From a checkpoint of a small transformer trained on Wikipedia: 639M tokens.
Each number is 50 + 10 x the weight over its row's rms, rounded and kept within 0 to 99. Layers, rows and columns count from 0. The size before them is the row's rms in percent of the matrix's.

# layer 6 attention query, 320x320, rms 0.129, rows 18-20,81-84,145-148,209-211,273-275, columns 0-159
090:48 54 46 56 40 83 55 56 49 61 39 44 46 53 64 46 51 50 31 52 59 46 61 60 56 64 46 49 55 44 53 53 48 43 54 61 44 65 52 47 54 34 56 47 50 54 62 62 39 65 65 67 61 32 58 44 57 67 37 53 41 67 44 50 73 60 50 46 59 48 69 43 34 37 43 63 46 74 63 51 55 40 45 53 46 35 46 51 47 54 53 57 62 44 57 72 48 59 52 57 64 61 45 30 40 56 61 42 49 52 54 42 54 49 65 53 36 48 51 42 69 57 52 43 57 51 57 55 43 67 43 31 65 52 34 58 71 46 56 46 50 41 52 50 51 67 73 52 54 64 45 47 59 43 70 65 49 45 71 49
083:58 38 48 52 57 64 46 42 39 53 53 51 43 52 52 62 49 62 57 49 41 57 46 77 39 55 54 38 56 44 44 50 44 59 40 33 57 51 53 36 58 50 58 56 35 27 45 62 55 54 66 38 42 66 55 29 54 45 60 53 44 35 27 40 36 58 49 41 42 35 38 53 46 56 50 51 52 52 42 45 61 66 60 40 47 52 59 47 48 45 54 37 45 46 35 52 51 60 69 53 47 49 52 59 50 38 48 59 48 56 63 40 44 36 40 55 47 46 48 46 25 47 51 48 48 65 49 43 37 39 40 37 34 46 52 57 62 33 63 59 50 54 36 41 38 53 63 41 40 48 71 61 45 51 66 66 32 50 31 52
082:57 47 46 41 52 37 53 56 73 57 54 34 46 47 48 31 56 54 44 36 71 44 61 49 51 57 32 60 58 43 61 51 61 47 31 44 41 46 52 54 55 48 49 69 54 35 53 59 46 56 43 42 48 53 48 47 56 46 68 47 42 35 48 30 42 54 49 50 44 47 38 72 45 57 38 41 51 50 34 61 59 43 43 41 39 51 65 42 36 53 53 49 56 46 51 56 47 44 53 51 35 48 42 69 50 63 47 66 54 47 54 54 49 51 40 54 56 58 53 62 40 51 47 62 46 31 53 27 44 33 52 53 42 60 37 35 49 39 70 32 57 51 69 38 59 26 61 54 45 58 64 43 69 29 66 37 44 46 40 32
086:59 41 39 50 79 41 60 48 39 55 41 54 59 63 58 52 52 52 45 48 38 59 49 62 48 49 53 57 50 57 40 47 59 49 54 37 51 54 28 56 61 46 42 72 67 46 53 60 39 46 37 47 48 50 47 54 59 47 53 71 68 56 58 46 66 42 65 70 30 46 42 42 53 41 48 45 34 46 44 72 62 66 64 50 52 64 37 67 49 51 34 47 38 60 58 52 63 65 45 47 60 33 55 56 43 39 38 31 67 30 55 28 45 39 40 45 33 39 62 29 65 44 44 43 62 43 47 47 63 68 48 64 43 45 44 38 46 41 31 48 43 52 62 46 58 57 47 58 54 66 49 46 55 43 57 59 55 56 52 42
076:45 62 47 51 50 51 42 47 37 67 71 44 44 55 44 69 42 49 67 34 51 54 37 48 54 57 38 68 56 57 66 57 31 48 57 50 37 63 65 56 33 62 37 51 46 53 68 37 57 51 48 47 43 52 62 53 62 37 40 52 48 44 51 67 60 57 61 40 59 48 35 41 48 43 56 38 35 38 48 55 45 39 38 46 34 65 38 60 39 35 53 62 51 71 49 44 40 55 55 46 63 45 53 44 64 54 37 41 54 50 61 57 49 42 57 30 50 50 52 50 46 51 66 62 44 65 54 72 37 62 61 42 47 45 48 53 65 53 43 57 54 53 47 43 40 58 61 41 53 25 45 48 45 59 61 59 40 55 60 63
078:59 51 41 39 41 54 54 58 50 56 48 54 47 48 67 33 49 52 48 56 62 67 48 57 54 53 50 48 50 57 54 39 64 54 24 50 46 41 44 48 57 41 60 49 37 43 56 54 48 49 54 43 62 53 64 43 41 54 37 44 52 48 40 73 52 51 54 48 34 56 50 67 39 46 41 48 37 70 41 48 57 72 55 46 39 43 53 49 59 53 38 43 53 70 42 41 54 58 57 51 51 48 69 45 66 51 50 72 58 40 44 49 48 54 71 35 53 50 43 34 51 39 63 47 60 50 41 57 52 53 63 46 48 60 46 34 35 45 48 49 38 30 70 49 43 29 65 67 46 47 56 62 52 55 68 39 57 29 59 39
082:33 43 49 55 42 50 49 34 54 51 34 32 34 40 62 37 49 45 28 55 60 44 50 50 63 56 44 54 53 57 58 53 39 58 42 50 57 50 44 59 45 41 42 61 50 52 40 57 67 37 63 53 48 32 50 39 43 52 54 60 55 46 65 37 61 37 73 50 56 46 44 49 53 63 62 45 61 40 48 53 42 36 47 57 58 47 50 61 44 44 58 68 44 51 42 50 44 65 65 53 41 73 35 54 65 51 54 59 61 42 36 46 52 49 73 73 46 51 60 68 38 41 58 48 45 38 52 39 51 64 51 40 75 60 43 48 55 70 40 41 62 30 46 61 42 36 44 59 48 35 60 44 46 48 77 51 42 53 48 55
149:27 44 60 61 46 52 39 62 44 34 44 38 42 55 65 54 28 55 24 47 39 62 33 33 52 51 44 47 38 58 65 61 66 53 44 51 40 49 55 50 52 48 61 60 53 46 47 55 26 34 53 41 62 52 66 47 60 51 47 57 62 53 56 61 35 43 57 53 56 31 48 52 56 46 43 54 59 51 42 42 44 63 60 47 36 54 38 61 56 48 58 49 57 62 65 68 58 49 41 45 53 46 62 66 58 63 34 42 57 26 54 57 45 51 33 79 72 48 56 39 38 64 37 57 57 62 46 61 46 55 37 55 32 42 35 61 54 47 58 61 52 55 44 48 54 50 55 35 53 41 60 43 43 46 58 53 57 61 48 50
150:44 41 60 67 55 55 46 49 42 47 35 59 58 44 50 35 51 60 44 47 56 39 48 42 31 48 36 34 63 65 61 59 43 59 56 38 37 63 57 55 37 57 58 49 52 37 33 41 46 52 60 39 52 36 48 45 55 75 47 43 52 67 45 64 40 54 36 50 72 51 39 50 43 53 54 55 46 62 40 53 72 43 68 73 61 59 40 54 38 74 56 39 53 57 40 58 49 47 50 41 40 74 65 22 59 52 57 63 51 66 42 58 57 57 51 58 61 49 60 45 56 62 53 51 69 46 48 63 49 46 59 45 53 36 65 51 56 50 46 52 37 44 33 37 55 50 45 44 45 69 58 43 63 50 51 48 45 56 47 65
147:60 48 80 40 69 37 54 35 51 57 51 57 54 57 62 48 49 59 69 53 55 48 33 65 40 66 48 47 50 59 69 33 47 37 45 56 62 41 36 53 52 38 29 36 51 31 64 50 57 65 51 61 61 70 58 42 44 30 63 58 40 54 56 73 45 49 44 33 38 50 59 53 59 56 61 41 58 44 59 45 34 73 60 56 57 33 46 55 38 48 66 51 51 57 46 49 56 51 52 55 49 55 45 57 59 57 52 55 36 58 45 64 50 45 48 54 37 51 39 50 72 36 43 37 47 52 52 39 66 41 54 45 43 61 65 53 62 66 77 52 46 62 44 62 49 48 55 51 48 36 50 61 54 37 73 46 47 42 49 44
145:40 45 32 69 60 66 47 59 56 38 40 54 33 62 59 51 64 48 60 37 56 48 64 45 59 37 55 68 42 49 62 46 60 41 64 40 50 50 47 59 46 49 58 40 52 46 44 46 75 49 49 47 61 38 50 56 52 55 63 41 59 53 52 51 49 55 49 52 40 53 47 45 47 58 43 38 36 62 38 39 57 39 67 46 33 40 52 44 38 45 50 53 59 52 52 65 36 50 31 48 45 61 33 33 61 40 51 46 53 57 72 82 56 56 75 62 62 63 54 55 48 43 69 50 59 68 42 58 50 54 62 47 58 34 50 45 64 44 49 27 58 62 47 38 42 41 54 44 57 52 41 49 40 50 45 55 42 67 44 56
089:52 35 39 60 55 63 52 47 46 60 59 55 48 41 46 42 35 54 54 52 36 42 51 48 58 47 56 51 32 50 49 50 71 61 55 46 60 68 43 54 24 38 22 58 47 33 53 47 56 56 64 51 60 51 33 40 53 46 51 72 36 52 60 69 64 52 74 58 29 37 60 45 28 33 28 62 54 44 46 34 63 46 41 47 49 64 53 53 43 57 51 36 50 48 64 43 51 54 53 52 54 57 48 54 48 48 45 46 62 55 60 45 57 40 42 60 55 42 66 45 61 37 47 51 61 30 49 42 58 65 63 63 57 34 48 54 53 56 37 33 53 37 41 39 46 62 38 50 46 52 39 51 55 43 78 56 52 35 49 34
098:43 54 41 47 51 49 38 54 70 55 45 55 52 52 37 47 62 49 44 57 52 35 30 52 50 56 49 42 63 76 45 55 36 46 60 31 42 33 67 47 47 43 65 39 42 49 55 62 63 59 59 67 50 39 54 60 46 56 43 47 53 56 51 44 48 39 49 50 47 57 35 42 62 57 44 62 55 23 50 60 37 35 44 59 57 63 41 53 54 62 62 53 55 47 27 70 57 57 60 39 36 58 61 46 68 50 47 59 29 34 46 35 42 64 52 57 42 52 59 85 44 58 59 57 48 46 46 72 49 45 56 44 54 50 45 48 51 45 58 47 47 42 39 53 60 37 71 43 67 39 37 72 47 50 39 45 45 42 44 49
110:48 65 40 51 56 44 46 50 39 43 50 46 43 57 26 51 41 49 32 38 60 53 65 30 51 59 54 64 45 45 52 59 37 55 42 38 43 46 51 54 44 26 59 52 54 41 52 49 50 44 30 66 55 63 44 50 52 48 49 35 56 55 50 65 34 47 67 32 38 39 52 52 47 46 54 70 51 44 58 56 39 56 52 50 43 58 32 40 67 47 36 22 65 56 36 38 73 47 50 58 46 49 42 57 56 57 52 61 44 46 54 36 45 38 46 44 47 51 44 43 49 32 44 56 49 32 45 48 52 58 65 64 46 61 45 65 42 57 57 57 57 48 52 49 64 51 57 70 34 16 50 66 53 47 58 43 53 35 48 42
098:50 48 67 49 66 40 60 67 49 43 50 45 37 53 45 30 52 49 47 36 48 42 47 42 48 56 69 25 52 60 44 49 50 52 46 50 56 56 51 55 43 53 52 46 44 51 60 55 43 27 56 51 53 45 48 43 61 40 55 60 54 54 40 42 52 48 64 46 43 32 50 40 44 47 49 45 58 43 72 65 55 45 58 52 27 45 36 65 36 37 70 41 65 46 53 54 53 61 31 61 46 52 78 47 33 44 53 52 51 43 71 33 64 40 29 54 48 51 50 45 53 40 63 49 30 59 66 39 41 40 41 41 32 58 60 43 53 37 64 49 64 54 63 72 50 65 51 47 51 49 60 55 47 52 52 34 45 50 49 33
096:46 50 58 52 44 55 46 58 40 38 51 34 75 55 47 55 42 63 59 46 45 59 51 55 44 48 49 61 70 52 50 57 49 54 48 41 49 37 59 65 55 49 74 51 42 29 39 38 41 38 45 43 45 62 64 34 55 61 51 57 57 57 58 45 45 55 58 31 65 53 62 31 49 51 45 54 42 43 55 53 45 48 47 64 53 39 56 58 52 61 69 59 39 56 55 57 53 40 40 58 54 62 63 58 48 48 61 53 57 50 44 52 55 43 51 64 52 53 40 49 58 53 70 64 48 46 42 43 55 61 48 38 55 47 38 60 47 60 50 57 52 52 49 48 45 47 37 46 45 43 66 74 42 65 40 45 49 54 58 61
104:56 56 59 56 46 41 45 48 54 58 46 50 47 37 55 48 58 52 42 55 48 63 32 45 60 65 56 43 47 68 51 33 62 59 61 55 37 47 55 43 42 48 72 45 44 54 63 31 72 41 54 56 44 45 61 58 57 39 56 43 42 33 46 39 32 54 51 49 52 56 58 57 38 37 44 56 55 47 41 44 56 52 45 47 52 61 47 53 56 79 39 66 43 77 44 60 49 28 49 40 86 52 60 52 42 54 51 43 55 32 40 46 61 68 41 47 46 44 48 51 44 43 69 60 56 46 57 50 42 71 40 50 50 44 49 26 50 41 59 37 39 41 34 44 86 46 55 60 46 46 38 52 47 55 42 41 44 67 47 51
# layer 6 attention key, 64x320, rms 0.135, rows 17-19, columns 0-159
106:35 57 51 56 48 59 55 35 52 50 45 45 42 56 64 57 42 53 41 47 45 66 26 37 52 49 69 27 34 47 55 55 50 53 57 41 50 39 50 52 54 49 66 44 54 56 58 50 35 53 60 30 50 45 47 61 44 73 39 35 47 56 46 44 38 62 39 58 56 33 41 43 55 49 60 59 59 48 39 43 57 47 70 37 50 53 44 48 39 58 46 58 66 48 42 62 47 53 58 39 29 51 43 64 53 63 57 47 43 43 52 41 47 39 37 47 73 64 48 47 38 57 59 56 61 61 27 74 56 66 35 54 51 39 54 46 41 53 57 37 49 58 26 29 51 36 67 48 52 34 48 52 50 40 55 65 57 62 38 56
107:41 47 50 52 55 52 43 32 48 43 42 66 57 55 53 41 55 46 49 54 66 58 60 48 48 61 44 55 41 68 57 48 55 54 48 43 56 55 52 58 58 54 25 54 52 70 40 35 36 55 54 45 65 57 48 56 68 63 65 48 49 41 55 66 51 50 29 65 66 55 42 65 51 40 54 49 51 55 37 36 59 38 61 72 57 68 33 51 49 65 26 38 43 64 52 39 70 47 57 52 43 61 47 35 49 54 51 55 43 45 43 68 58 58 44 62 51 37 63 49 56 52 40 52 56 50 56 75 49 46 68 68 41 51 50 54 52 46 46 59 36 57 30 43 53 49 45 71 56 65 56 51 57 30 68 59 62 57 49 67
106:42 48 68 52 74 42 49 36 61 50 51 36 51 57 79 34 52 55 53 45 65 42 47 44 43 64 42 53 48 56 60 35 69 40 67 56 61 19 46 51 53 55 32 50 60 40 48 52 49 45 41 43 50 60 51 47 47 43 60 38 45 59 56 66 35 39 51 38 40 53 48 54 68 59 51 32 64 54 77 50 53 58 68 40 68 34 43 65 43 49 59 45 45 50 68 38 53 50 45 65 44 58 44 52 47 55 60 47 44 61 56 54 57 51 51 44 60 50 53 55 61 48 53 47 61 51 47 55 76 59 54 53 55 62 48 43 57 61 50 59 50 54 43 71 43 42 77 39 55 37 54 40 47 45 62 41 53 54 48 51